Weights of a small transformer language model.
Size: 16 layers, 3.41M parameters.
Each number is 50 + 10 x the weight over its row's rms, rounded and kept within 0 to 99. Layers, rows and columns count from 0. The size before them is the row's rms in percent of the matrix's.

# layer 11 MLP down (transposed), 512x128, rms 0.0772, rows 336-363, columns 0-127
089:34 47 57 66 60 52 54 33 53 39 57 51 43 40 59 53 59 47 44 34 49 33 47 65 85 53 66 34 50 72 55 46 57 49 57 49 58 60 48 69 56 55 64 45 32 48 54 32 51 50 56 45 49 33 61 53 58 37 37 34 40 68 39 45 59 48 49 51 56 57 50 54 60 33 44 45 57 49 64 57 55 68 65 46 55 49 51 48 53 43 55 36 55 56 53 57 54 47 55 35 46 54 37 50 45 37 44 29 54 38 40 47 56 44 60 52 60 42 55 27 54 63 40 42 52 66 41 52
097:48 54 44 39 36 50 34 55 53 51 60 45 50 41 59 46 48 40 52 45 39 51 47 58 43 64 47 42 64 44 54 47 57 68 49 63 47 48 33 58 52 34 46 62 49 65 47 76 37 47 48 42 52 60 66 50 59 34 58 64 39 39 35 51 58 41 51 53 56 59 66 56 64 58 56 43 34 47 70 52 50 47 40 32 44 73 56 52 41 58 36 55 44 45 54 31 56 42 61 54 61 49 57 37 42 30 62 25 46 55 52 20 58 50 55 39 46 57 52 44 52 47 45 59 59 67 58 46
112:69 45 55 42 48 41 33 46 57 57 46 40 55 63 32 55 60 48 66 57 46 40 42 40 30 27 66 62 49 60 44 37 57 44 73 48 43 46 44 50 49 40 58 33 48 53 45 59 47 36 45 48 42 60 54 56 45 47 42 51 49 46 46 42 59 44 48 62 59 48 49 62 52 55 61 53 61 47 62 68 42 66 48 34 49 51 49 31 57 42 44 42 64 34 60 55 58 50 53 49 64 57 51 47 51 55 33 45 54 73 44 26 47 40 69 51 24 60 43 49 57 37 50 64 68 51 52 60
090:64 48 69 52 45 30 25 53 40 44 60 41 58 60 49 49 63 46 65 61 62 40 60 37 46 46 41 61 56 30 39 43 67 71 54 52 53 36 50 53 41 41 57 60 44 57 68 33 73 29 46 56 46 57 55 59 61 42 45 51 55 60 34 61 44 49 37 61 61 57 46 38 64 46 49 50 58 35 55 55 34 57 37 49 54 39 62 44 21 49 54 65 38 60 52 37 50 44 38 62 54 48 52 60 57 61 46 52 34 52 38 52 57 44 51 47 55 46 50 52 36 44 51 51 51 54 48 41
104:25 50 49 45 43 49 49 51 45 44 52 82 46 51 46 51 52 52 43 62 44 32 42 53 65 54 30 58 33 40 47 52 54 64 49 36 50 48 59 31 34 63 47 65 48 37 28 41 51 49 45 60 51 79 61 47 45 58 62 56 53 46 48 40 40 59 49 48 52 48 47 43 55 66 60 56 43 49 56 43 47 42 51 41 53 38 57 56 64 51 49 43 55 52 53 49 52 47 60 65 45 51 58 40 52 49 82 50 41 32 63 52 48 53 57 34 45 53 41 50 67 60 35 58 61 48 72 40
083:43 46 54 50 43 50 40 43 53 49 52 49 30 50 53 55 54 39 46 39 42 51 67 41 82 59 38 61 55 62 59 72 36 51 65 59 58 48 50 60 55 44 40 34 57 44 50 61 48 56 47 55 44 67 47 50 58 52 46 52 51 62 51 44 60 54 46 42 46 55 50 46 30 42 43 46 37 51 39 47 30 49 29 51 58 45 46 36 99 44 37 45 36 56 52 57 33 45 41 58 48 52 60 58 61 53 60 56 49 47 50 43 67 39 61 63 59 42 49 63 49 50 52 51 49 48 63 46
102:46 64 31 47 58 48 43 39 46 38 43 56 39 43 44 43 50 40 38 35 45 64 58 54 39 42 48 60 41 56 59 53 43 47 64 60 57 63 48 68 17 57 49 38 65 52 53 55 59 65 38 60 48 49 46 52 32 63 56 67 46 54 40 48 37 61 55 53 43 39 55 48 53 59 47 60 60 52 61 61 58 40 26 38 25 67 45 39 55 58 34 49 63 48 43 58 35 55 43 60 53 41 62 51 52 50 70 48 49 50 49 46 65 22 52 52 49 56 53 60 44 54 52 53 57 57 36 52
104:60 46 48 51 45 48 58 40 41 65 45 41 39 38 58 62 53 46 44 46 43 40 60 53 51 49 79 44 52 50 61 48 62 56 40 63 40 45 50 62 48 62 21 57 46 36 57 52 58 45 53 30 53 42 44 59 59 70 37 42 55 48 62 52 60 55 54 62 39 63 61 61 45 43 45 60 53 60 58 47 58 43 43 65 53 52 50 46 34 63 45 50 33 61 62 57 40 58 44 39 62 42 58 53 35 48 22 58 66 43 40 52 38 43 51 61 45 49 42 28 54 49 48 35 65 28 54 45
109:55 51 50 50 42 51 48 35 54 51 37 55 49 45 56 56 55 31 43 64 50 56 61 39 55 45 55 65 45 58 34 50 41 50 50 45 45 43 43 49 51 48 39 42 55 61 37 49 61 49 32 43 54 53 49 55 51 55 70 63 43 63 61 20 43 64 61 47 64 40 47 43 54 36 42 65 56 53 64 54 36 42 63 52 51 39 58 45 61 56 56 59 47 64 41 69 26 49 35 70 39 39 61 39 82 53 32 46 52 53 60 45 29 56 59 52 57 51 51 45 39 51 49 44 69 55 49 60
096:46 38 58 49 51 41 65 33 41 42 41 41 47 57 65 52 56 63 42 35 45 21 39 43 66 53 58 49 43 52 44 41 56 51 69 55 71 60 65 60 69 67 49 47 43 49 49 59 50 59 53 48 43 44 50 48 49 57 36 53 50 56 83 53 50 43 47 44 37 55 58 41 47 41 49 49 65 54 40 46 35 59 62 42 36 52 47 49 57 57 66 58 58 63 51 52 32 62 34 55 48 42 50 41 45 64 64 39 47 48 37 49 46 36 42 58 30 30 36 56 67 59 50 48 53 52 54 40
100:62 43 52 45 52 49 50 46 43 43 40 45 41 57 34 47 38 54 44 50 56 66 56 51 65 62 54 44 38 51 43 50 64 55 34 74 46 42 64 45 56 62 45 51 47 47 57 59 59 69 63 46 40 61 42 48 68 43 46 50 55 69 39 30 49 64 28 46 43 33 56 47 45 29 58 52 41 62 82 46 59 45 59 55 52 50 37 28 56 53 72 43 38 49 47 42 46 56 53 47 45 49 50 42 65 63 55 51 51 44 41 39 53 65 50 51 41 35 48 55 36 43 31 69 50 53 47 51
104:58 66 56 73 39 54 49 44 31 43 61 47 47 49 41 68 48 66 62 54 57 57 50 40 26 41 43 41 47 40 65 69 50 54 43 77 51 42 56 43 66 46 61 46 52 40 56 52 45 40 62 55 37 50 56 45 60 28 61 50 63 64 40 45 53 51 56 65 47 35 42 48 45 60 54 47 58 53 45 55 60 49 57 49 46 41 66 44 23 56 38 60 57 52 37 58 23 39 72 47 46 52 45 40 65 51 59 49 54 58 36 42 51 50 42 47 40 49 45 45 50 59 39 39 45 54 44 46
102:51 42 51 48 35 44 42 46 35 49 50 42 46 35 44 51 61 62 51 55 43 53 48 55 46 59 49 71 57 37 62 54 41 37 53 54 36 42 41 42 51 53 58 47 54 44 35 39 63 37 37 40 56 64 39 24 52 52 49 65 64 61 50 66 74 41 44 57 65 52 52 68 58 59 65 45 48 39 72 58 49 31 43 53 42 45 64 60 44 41 53 59 42 43 50 51 50 43 59 22 45 39 46 41 41 49 51 67 61 62 59 46 42 49 61 35 64 53 71 50 49 43 39 59 56 49 50 36
100:47 63 64 39 53 51 41 41 54 44 46 45 53 44 61 51 43 52 55 42 37 57 63 77 36 55 47 44 46 52 64 66 65 43 55 53 50 53 48 28 75 57 47 54 50 56 61 54 43 50 34 54 54 38 47 52 66 32 55 56 60 39 53 55 65 68 38 68 65 47 54 50 48 49 44 31 57 41 40 49 58 23 43 28 47 61 52 33 45 44 43 47 53 40 40 45 41 42 48 31 61 40 34 28 54 55 56 51 61 53 53 56 44 59 47 60 55 61 40 40 64 50 44 59 49 61 46 39
095:37 46 41 41 59 61 41 49 50 48 25 56 53 43 35 44 39 39 38 58 49 53 59 42 41 40 69 67 60 67 62 62 38 50 43 54 54 69 36 46 48 64 64 56 55 54 53 52 54 56 61 50 34 50 56 35 53 36 57 45 47 54 54 52 53 82 62 44 47 61 58 46 32 50 50 43 60 34 48 29 40 53 55 67 26 64 31 56 39 59 64 53 37 47 55 50 46 58 60 49 50 64 40 43 44 48 53 61 41 33 42 46 41 49 50 57 55 44 40 60 46 52 59 51 68 52 50 53
096:60 55 51 33 59 58 48 49 49 53 45 48 58 68 49 60 71 39 46 52 45 39 47 45 39 48 40 61 57 47 43 57 37 60 61 53 58 42 52 16 38 41 45 49 38 58 48 49 60 44 63 45 57 47 47 67 44 67 43 36 37 68 58 65 59 44 48 40 38 64 53 71 52 40 60 51 51 65 58 68 43 49 50 48 49 51 48 44 40 34 41 48 51 59 42 47 63 50 35 52 29 53 48 45 67 70 46 55 57 48 45 28 40 43 53 53 44 54 33 51 59 53 27 61 61 51 41 35
098:58 57 45 48 60 45 43 49 47 48 39 65 63 67 61 59 42 51 55 46 63 63 58 63 50 52 25 40 54 61 34 64 59 43 59 59 32 46 56 37 34 48 40 56 54 52 82 50 36 50 42 48 40 51 59 62 51 57 40 41 51 51 50 56 52 77 50 41 42 57 49 62 54 45 36 59 34 54 43 42 39 70 40 54 54 44 57 37 55 51 43 58 48 44 52 74 45 48 39 51 63 42 62 51 37 39 26 53 51 53 49 49 42 32 57 37 46 48 37 29 49 51 52 51 61 47 57 54
097:56 45 45 64 50 44 35 66 68 50 42 45 37 45 36 47 73 51 51 57 54 38 37 58 44 47 47 49 59 43 43 81 44 53 55 59 45 45 32 35 50 47 55 64 59 46 46 49 51 54 56 55 55 59 66 58 53 51 46 34 54 42 38 63 59 25 45 43 47 52 45 64 31 31 59 49 62 62 53 57 61 60 52 47 45 46 72 36 28 37 62 47 43 50 38 78 57 40 54 55 63 45 45 55 33 61 54 48 40 55 52 57 49 55 39 49 36 51 58 56 50 49 39 57 49 54 42 60
094:33 37 50 74 59 30 44 36 34 57 56 50 61 57 61 43 67 44 61 54 50 30 46 55 49 32 55 60 44 40 48 52 60 28 56 48 49 52 47 47 39 55 25 42 30 61 58 44 43 56 54 34 73 49 62 52 64 64 52 47 71 60 62 31 59 62 59 53 54 50 45 37 55 52 43 54 35 49 48 48 58 43 70 49 52 44 51 35 51 59 55 56 33 62 50 49 65 56 47 56 36 45 53 48 55 62 37 40 52 36 53 29 41 66 54 52 50 50 47 57 52 51 53 47 57 45 49 44
109:40 39 50 65 35 30 61 37 52 29 38 41 36 46 51 52 51 37 48 30 52 45 63 58 50 39 60 28 51 51 50 75 58 50 50 47 54 75 46 55 37 59 30 51 45 61 50 61 43 59 55 54 42 39 66 32 53 46 38 52 44 60 54 51 40 43 67 38 41 58 60 43 52 55 59 61 44 54 64 66 55 61 53 46 62 45 59 35 65 55 47 45 53 74 49 54 33 48 43 59 62 49 51 40 54 58 62 43 47 51 53 58 37 53 52 54 36 43 65 49 51 68 50 48 48 63 46 55
094:54 55 51 70 39 48 42 52 46 66 55 33 43 51 58 40 43 40 47 46 52 43 48 53 36 47 39 23 60 56 51 52 54 59 40 54 52 27 28 44 47 65 26 48 57 38 41 59 53 48 61 65 61 57 56 55 69 40 55 42 64 39 58 60 50 51 44 42 48 42 46 63 45 51 44 38 41 54 39 53 58 60 68 41 61 47 48 60 50 43 53 48 58 56 49 50 66 72 50 45 58 49 44 38 56 42 46 50 51 49 45 65 49 70 43 54 31 53 74 37 61 64 33 61 56 35 38 52
094:43 63 49 54 65 44 51 45 31 31 44 43 50 56 55 51 47 62 45 42 66 58 58 29 54 50 74 55 53 55 26 29 41 68 51 49 44 56 49 42 66 30 49 59 56 56 49 44 48 46 52 55 50 43 73 45 43 47 50 49 59 47 43 49 62 47 58 68 47 53 59 45 61 49 57 50 63 59 58 40 33 45 51 67 49 68 52 50 52 49 47 55 42 35 42 53 43 47 44 51 47 59 60 34 45 55 47 57 50 25 22 48 52 63 46 57 59 33 44 48 58 53 65 54 35 58 27 47
110:71 50 45 35 56 40 57 47 50 50 38 51 49 45 62 52 46 46 53 39 42 61 51 62 33 75 68 80 62 73 46 51 62 46 29 49 56 24 44 51 51 58 45 55 57 41 50 51 48 59 42 48 52 51 48 50 58 49 61 40 45 54 46 36 28 59 41 56 39 47 51 41 73 44 47 57 54 48 58 74 59 41 44 60 49 30 43 45 50 60 59 48 40 64 51 51 44 45 33 44 56 52 50 41 46 59 51 49 48 51 44 29 48 45 43 46 62 42 53 50 56 70 41 53 60 44 43 29
102:46 41 40 66 61 61 54 36 47 42 58 43 42 69 43 49 53 66 43 75 53 41 43 60 46 53 41 62 37 36 42 50 52 39 51 48 54 56 47 69 35 50 37 53 58 51 60 61 52 46 39 61 84 52 36 42 57 62 39 63 56 61 46 52 46 42 36 41 43 60 46 46 50 60 56 57 41 57 52 61 39 49 41 43 44 40 48 57 47 55 41 52 54 35 60 57 51 48 60 70 40 46 59 76 56 22 38 44 51 49 43 61 31 38 59 45 48 57 46 52 51 44 50 46 49 51 32 65
093:56 59 39 69 17 55 40 47 37 33 56 40 42 32 40 54 61 44 50 42 53 52 61 48 55 63 61 49 50 41 66 35 61 52 54 45 45 53 42 66 55 49 36 59 59 52 46 71 55 63 34 44 36 61 51 66 57 57 28 47 40 56 57 66 44 50 47 50 39 55 51 45 74 62 60 48 53 66 57 48 62 43 26 34 46 61 41 52 40 49 42 49 50 43 54 45 56 41 46 55 56 37 51 44 43 51 50 51 55 54 53 34 59 47 63 55 62 57 50 49 60 46 56 45 67 26 41 50
103:41 51 60 44 49 42 39 45 48 61 53 54 56 32 41 49 42 64 56 58 50 62 32 66 31 63 41 55 37 64 60 47 47 44 59 38 55 35 51 66 26 59 50 40 33 45 54 56 44 46 64 56 48 44 46 55 52 51 47 52 62 34 43 62 53 50 46 47 52 38 54 70 42 45 58 50 49 59 17 50 54 36 75 65 57 53 51 52 33 42 58 50 63 55 50 46 61 47 49 47 40 57 47 60 46 43 33 31 61 57 48 56 45 53 38 46 53 52 67 49 35 53 44 68 64 67 46 61
106:51 58 42 54 37 50 51 52 61 43 43 49 47 47 37 53 35 24 51 56 40 59 54 48 36 60 53 57 59 46 60 49 38 59 41 57 56 32 38 58 50 59 38 51 37 53 59 43 45 49 54 48 37 80 51 38 72 47 61 54 50 50 58 55 57 47 29 60 50 39 63 46 52 52 45 60 41 36 72 50 45 37 41 56 47 62 34 59 57 48 65 55 42 57 60 58 57 50 61 47 40 61 57 67 63 69 57 54 44 51 48 33 32 41 35 61 33 42 38 44 48 32 56 53 70 49 49 46
111:37 43 34 44 61 51 44 69 49 55 64 42 64 63 64 34 30 50 65 42 58 57 65 34 48 64 50 46 49 56 50 57 56 33 59 57 50 53 50 43 52 65 53 42 39 64 56 58 55 52 40 32 34 44 44 52 65 61 45 53 61 33 47 63 50 34 38 40 37 37 58 55 47 63 58 61 56 66 40 36 40 39 28 48 54 64 55 44 46 52 55 40 47 46 44 54 53 71 58 48 51 45 49 49 64 60 30 44 42 46 60 52 44 57 62 52 35 28 43 64 36 45 62 48 47 45 53 44
# layer 11 MLP up, 512x128, rms 0.0913, rows 337-363, columns 0-127
101:56 48 38 37 56 38 53 58 55 43 61 54 54 57 45 68 38 48 44 38 42 33 45 32 56 48 66 35 44 61 74 40 51 64 49 68 51 35 47 36 50 45 45 73 39 57 39 50 66 54 62 55 51 53 54 53 42 40 48 40 54 49 68 51 52 48 44 28 52 41 58 47 47 58 58 72 57 47 48 42 21 39 58 50 44 47 41 64 45 56 52 48 42 30 39 55 55 48 67 49 45 34 54 60 36 44 44 54 74 42 53 51 44 53 33 44 57 68 50 53 63 53 42 54 51 42 54 37
103:63 50 51 49 48 42 54 36 31 63 45 43 39 43 61 50 55 46 56 56 68 54 44 55 43 51 46 55 48 43 49 58 56 40 26 59 61 44 52 22 57 45 48 71 47 58 47 49 53 56 58 47 46 58 38 33 50 44 59 40 60 64 47 73 44 55 42 44 41 51 50 38 66 64 34 50 60 57 54 55 47 53 46 45 52 51 48 42 51 48 45 63 54 38 44 62 45 44 65 52 50 63 54 57 45 37 95 52 37 51 32 58 56 41 46 52 55 58 56 55 56 49 58 27 53 30 58 38
090:58 51 56 50 57 61 52 37 52 58 36 39 71 38 58 56 49 49 38 43 41 44 26 56 61 53 41 56 49 58 49 54 36 51 12 32 40 64 35 37 36 50 56 55 61 38 31 56 55 49 70 48 53 53 36 52 35 32 48 57 53 50 45 57 46 39 60 36 38 51 47 41 62 55 51 40 51 51 58 27 34 62 54 39 62 49 45 58 51 63 52 49 54 52 53 59 41 39 62 53 47 52 61 53 62 39 65 48 65 60 51 58 45 49 44 69 57 47 52 30 60 57 54 51 56 53 62 48
106:63 42 50 50 58 42 48 53 54 46 43 39 74 69 50 45 42 36 65 29 51 53 50 52 35 53 63 50 56 55 54 33 61 31 45 51 49 50 51 46 64 43 63 56 46 51 46 69 57 59 52 46 64 57 50 47 51 53 53 47 41 46 44 71 51 50 72 55 54 54 67 50 46 39 45 56 51 24 67 38 36 24 46 57 46 46 38 48 25 59 66 52 48 46 47 45 59 49 48 46 52 55 47 51 46 56 37 52 37 58 39 38 69 62 52 51 47 71 65 53 41 43 36 46 48 50 68 60
090:46 57 54 15 44 44 65 55 35 52 47 57 44 70 44 53 52 60 57 58 54 29 35 61 46 34 61 44 49 60 62 46 65 42 34 52 61 62 42 30 54 59 49 53 33 62 56 51 46 38 59 34 43 47 43 38 39 46 47 54 53 49 54 61 40 49 67 34 41 53 53 59 71 40 48 50 47 33 53 56 46 36 49 55 56 44 58 61 62 65 62 42 45 39 46 45 62 57 55 41 61 62 49 51 49 54 41 59 47 48 52 64 47 55 45 30 52 47 47 39 38 66 43 52 68 59 30 50
102:69 42 56 36 32 44 50 58 49 41 58 43 58 60 49 56 51 48 57 43 64 53 38 23 41 49 37 39 63 33 48 36 61 41 48 42 56 47 47 52 49 51 47 52 35 60 52 50 45 53 53 53 54 74 48 38 64 33 57 53 57 56 59 53 63 47 49 45 43 57 49 52 56 48 41 34 42 47 57 57 60 51 55 62 56 31 51 48 33 65 48 36 45 52 64 48 34 58 47 52 43 47 52 48 64 66 39 58 67 54 46 50 70 55 60 51 49 40 52 43 61 51 30 38 71 35 63 81
102:63 61 55 49 22 51 52 66 63 53 56 53 60 49 42 56 51 59 46 54 42 52 49 62 49 43 51 69 49 53 52 56 56 57 58 27 56 61 38 41 48 55 57 59 52 42 37 52 57 37 42 45 38 50 47 52 42 36 58 58 58 26 38 56 22 46 51 59 54 59 57 44 58 56 28 57 43 48 32 59 33 39 55 40 57 50 58 19 42 58 65 61 36 31 57 54 59 53 51 47 59 54 43 48 58 72 55 58 55 50 43 55 51 43 52 44 65 64 67 48 52 40 60 39 45 37 45 47
108:66 38 32 55 46 49 50 62 52 44 42 54 70 62 39 67 61 53 47 43 43 39 47 51 47 54 50 61 53 54 51 34 56 48 56 40 61 43 65 30 43 42 71 52 39 34 41 42 44 29 69 54 54 45 52 39 37 49 54 64 40 47 55 55 39 62 59 43 46 73 43 52 43 44 42 56 60 50 52 58 45 61 57 54 65 59 53 58 40 46 47 53 46 45 57 15 56 61 48 54 50 73 49 64 40 47 59 54 63 69 39 56 36 52 60 47 49 57 48 46 58 36 55 52 38 40 45 69
101:65 47 46 36 63 44 52 53 41 57 47 43 72 69 50 50 45 55 49 69 48 41 18 56 43 48 44 47 43 41 47 41 43 44 35 41 54 58 44 49 51 56 59 43 29 53 36 43 38 47 55 41 47 51 54 55 52 25 66 47 62 48 49 55 83 54 71 35 54 59 56 56 69 56 41 61 45 59 52 50 52 30 60 54 56 48 50 31 45 63 52 51 56 32 53 48 70 50 55 56 50 57 55 47 56 59 48 48 53 55 66 41 43 61 46 44 55 48 68 29 42 48 34 45 44 57 46 47
094:40 46 45 49 45 59 64 48 50 64 59 63 37 63 57 54 42 54 50 41 40 43 53 48 53 60 53 62 62 58 86 42 49 31 52 51 43 53 57 58 41 42 59 61 40 47 38 55 41 36 55 52 48 38 44 60 38 51 73 38 48 53 59 54 53 45 45 57 55 56 46 48 59 49 41 64 74 52 49 38 51 40 60 67 59 53 44 63 51 65 64 44 58 50 69 57 63 52 44 46 54 56 66 48 42 29 72 30 36 28 31 45 48 45 54 44 55 44 67 47 56 44 56 51 55 45 56 44
104:67 29 62 42 53 56 47 49 69 31 43 54 65 52 43 41 39 41 56 43 56 52 49 45 46 43 68 55 46 48 59 52 45 60 38 33 47 56 46 57 54 46 56 44 43 37 38 55 44 40 57 65 49 67 45 50 41 51 46 84 66 45 46 46 51 50 44 58 58 48 50 40 48 54 39 44 46 57 50 64 51 45 62 57 52 51 53 67 46 59 44 50 36 48 41 41 53 49 57 71 51 65 46 51 56 60 59 46 77 39 51 50 49 41 20 33 74 44 58 35 57 43 57 54 60 55 33 54
104:35 60 44 38 46 57 49 55 58 58 39 56 49 68 60 37 44 53 36 50 63 51 51 45 41 38 37 43 52 72 56 50 46 40 48 37 70 53 57 57 61 38 58 36 49 52 54 56 34 44 58 51 44 50 32 43 47 22 55 60 62 35 56 42 47 60 71 61 40 47 57 61 61 61 47 61 43 51 48 26 52 55 51 38 69 29 57 64 38 46 50 45 58 48 48 48 51 57 56 34 38 32 38 44 58 54 57 50 48 51 57 58 58 33 53 50 52 45 45 59 72 45 52 55 55 39 74 57
099:56 45 36 52 52 40 55 53 42 44 62 63 57 66 57 50 69 51 42 49 57 28 43 15 52 54 55 50 55 70 52 45 43 49 41 42 60 36 46 39 49 50 46 49 54 53 37 61 46 50 65 49 40 57 31 60 37 56 58 69 62 45 44 32 31 51 58 34 49 54 64 35 44 59 52 62 57 55 51 58 29 57 61 67 54 57 38 58 45 41 54 53 45 62 48 63 41 58 56 45 23 50 55 55 40 48 56 58 32 54 40 48 58 54 59 32 42 35 52 50 46 62 51 39 58 55 56 52
104:51 53 62 60 53 45 54 76 55 55 48 57 56 56 57 62 45 53 51 57 51 46 45 52 42 40 45 56 54 38 52 54 66 54 45 49 56 39 71 56 46 44 37 49 43 35 56 55 31 44 64 73 54 53 32 49 55 43 46 79 61 51 37 37 52 49 40 42 33 47 55 35 43 39 61 32 56 55 45 51 34 62 49 47 54 44 60 47 51 51 34 49 62 52 67 44 40 46 66 53 28 51 42 52 32 61 58 46 63 41 45 56 61 63 53 47 42 58 46 48 74 47 41 69 48 30 64 59
100:49 48 47 49 43 60 44 55 37 56 55 46 62 53 60 48 49 51 46 61 37 56 33 43 50 56 63 52 45 56 57 38 42 42 41 38 51 42 56 51 45 57 83 51 40 41 46 51 51 40 52 61 64 61 37 57 50 40 73 46 58 42 70 47 57 44 55 57 41 36 63 58 63 66 30 47 47 39 59 36 49 53 42 46 47 57 42 59 30 54 48 65 37 48 54 56 52 36 55 65 40 37 56 27 48 36 49 53 60 53 47 61 56 49 55 55 52 46 71 47 70 46 72 36 29 46 58 61
098:46 57 67 45 56 50 56 62 54 51 33 66 49 54 58 55 43 56 19 50 55 39 55 52 68 49 48 55 58 57 60 54 55 65 64 48 56 55 61 42 72 61 48 47 51 40 47 62 47 10 49 65 48 42 42 48 58 45 58 62 47 37 47 41 38 27 50 50 60 53 42 41 53 45 54 34 50 57 48 66 43 40 49 42 42 48 47 57 48 59 37 54 46 56 48 28 47 42 53 52 37 63 38 47 63 40 67 71 56 45 56 57 47 53 34 49 55 43 62 37 53 47 51 39 51 29 46 49
097:69 39 53 42 50 57 50 53 38 69 54 57 62 55 52 49 44 39 38 49 49 48 45 48 64 54 56 55 47 54 57 55 42 42 36 56 56 25 53 46 50 40 62 38 66 55 45 52 52 49 38 42 41 54 44 44 50 48 58 72 49 45 52 43 39 64 64 63 54 44 60 45 60 55 38 44 43 26 58 27 57 59 48 52 47 37 29 69 53 46 45 62 50 52 55 25 59 43 44 28 19 39 47 41 47 52 46 52 74 56 49 48 50 59 48 60 58 45 48 48 49 50 54 50 44 33 70 37
097:60 69 33 40 35 44 54 65 47 37 46 52 70 68 31 47 60 50 57 42 50 37 37 45 56 57 53 54 65 49 52 41 53 51 64 53 67 47 25 49 57 48 46 38 46 57 46 53 56 43 58 50 53 52 52 34 59 26 51 55 51 28 47 52 58 44 45 29 56 48 48 63 70 55 42 58 57 51 42 65 51 38 40 49 67 57 48 72 33 48 49 57 53 33 49 47 50 39 45 52 39 65 64 52 50 31 65 45 55 57 47 59 48 58 52 34 52 67 37 39 49 40 49 60 44 56 53 44
103:57 61 60 53 52 58 46 61 57 73 54 55 53 48 58 44 51 38 65 60 50 44 42 51 53 39 53 52 57 48 61 41 53 61 28 55 64 36 55 45 68 49 45 57 54 53 44 68 73 27 46 46 42 57 42 50 66 52 51 60 43 41 33 61 51 44 44 40 66 59 70 50 38 63 50 62 66 48 34 61 43 36 51 57 56 51 58 40 48 38 45 57 46 53 41 44 65 39 62 40 32 58 42 45 48 31 47 41 64 51 56 56 32 59 51 31 52 48 40 46 65 40 45 38 58 40 35 60
098:56 47 24 51 31 46 69 47 64 58 60 52 60 57 51 49 31 33 40 40 64 68 29 52 49 41 53 41 43 44 61 45 57 41 41 34 43 55 65 47 34 55 65 54 34 56 47 44 63 47 73 55 51 57 34 46 49 37 48 52 55 43 52 46 52 42 69 51 57 53 40 59 49 77 56 58 43 35 50 49 61 54 48 63 62 53 47 45 49 60 34 45 38 54 58 42 46 48 42 39 49 37 62 34 40 40 42 49 51 51 45 36 40 54 44 36 49 66 52 45 64 49 66 41 59 56 61 49
101:55 46 54 44 42 58 40 57 74 64 49 40 44 59 52 63 39 38 61 70 56 44 40 57 44 41 44 54 35 44 67 51 35 47 48 36 47 45 44 64 38 56 54 55 50 33 65 61 60 31 39 53 58 71 40 54 44 36 74 36 44 38 43 49 43 57 55 43 66 61 56 61 55 52 49 50 48 20 55 51 51 48 37 46 32 26 45 67 45 48 43 52 54 36 49 62 46 53 53 50 50 46 52 54 54 61 61 35 47 58 66 56 44 42 34 57 49 59 47 48 45 48 45 67 43 63 43 53
102:56 56 58 42 45 53 38 58 57 55 73 65 32 55 41 50 44 47 62 44 45 53 50 53 43 60 57 61 61 50 58 56 50 42 64 44 66 59 43 38 50 44 42 70 40 39 38 47 68 40 53 47 38 41 55 41 47 26 49 55 61 25 46 72 40 36 56 37 51 62 46 61 43 46 46 54 66 56 52 33 41 37 59 37 62 56 50 40 50 54 69 58 56 27 55 45 55 67 59 69 35 60 36 42 49 57 60 43 50 51 43 57 57 57 47 56 56 48 45 57 47 48 68 62 40 58 39 48
102:52 33 55 51 54 42 60 63 30 33 54 50 54 50 40 34 59 35 61 28 43 48 47 48 59 39 57 59 49 50 56 57 59 61 47 62 56 59 58 39 47 56 65 50 46 46 39 59 69 48 41 46 44 51 54 57 41 39 40 50 63 40 38 64 36 37 62 50 52 42 56 72 77 58 43 51 56 53 62 64 35 47 63 40 46 51 42 55 37 61 32 54 54 38 33 46 42 42 50 43 65 51 55 56 43 42 59 55 56 56 38 56 49 83 49 55 44 41 55 49 46 41 50 67 41 47 68 43
098:47 76 55 57 66 50 61 67 67 37 61 45 55 71 33 54 49 34 57 60 48 54 48 66 36 38 46 36 41 58 39 35 38 67 34 45 60 59 44 54 44 60 54 47 48 61 52 50 57 36 53 56 48 59 33 61 40 34 35 35 49 49 48 48 47 53 57 39 54 40 51 39 52 62 57 55 48 25 47 53 41 49 46 47 48 59 51 55 42 70 58 42 56 35 49 54 50 43 53 44 54 48 43 47 71 53 50 62 55 41 49 44 57 60 35 40 52 69 54 35 65 33 66 53 44 61 55 42
099:45 56 59 43 55 36 60 61 48 62 59 71 45 84 56 39 43 57 63 47 51 51 63 33 41 46 56 61 63 48 47 52 55 52 43 53 58 51 49 40 62 36 54 59 39 42 34 50 54 35 37 63 36 50 53 59 46 49 58 53 40 44 45 47 52 27 63 50 44 49 57 53 68 43 43 55 58 65 51 71 54 53 58 52 33 44 54 55 31 47 58 49 39 42 40 44 64 48 43 60 57 64 59 30 46 63 58 56 42 58 58 45 38 63 54 30 33 45 42 49 40 39 31 49 38 44 53 39
108:57 34 52 48 55 56 43 50 40 63 51 49 54 45 52 39 45 41 60 61 53 54 48 39 55 41 45 63 48 66 53 48 42 75 38 26 62 53 38 35 52 44 55 60 40 48 41 50 49 47 47 39 58 47 42 26 43 52 47 41 47 61 54 42 55 62 52 36 43 46 54 69 58 61 46 51 36 58 51 60 42 47 42 40 72 40 51 56 46 56 47 56 36 30 40 46 53 46 62 64 43 49 47 42 48 46 48 54 55 56 53 67 53 61 46 58 57 55 87 56 47 39 69 49 64 29 62 30
107:48 34 32 51 32 53 53 66 57 39 49 57 46 45 37 43 44 52 53 70 49 41 52 54 32 50 49 52 35 44 62 45 57 46 49 52 73 56 49 43 47 37 56 52 41 40 37 81 50 55 58 67 35 55 55 48 48 58 54 78 52 59 54 57 36 54 45 56 47 40 59 53 55 62 51 44 76 65 64 46 61 41 48 43 51 32 49 51 46 44 60 72 45 58 38 55 62 59 56 44 64 63 34 46 43 46 56 42 48 53 35 48 40 42 36 42 49 47 57 34 57 56 33 48 56 48 65 49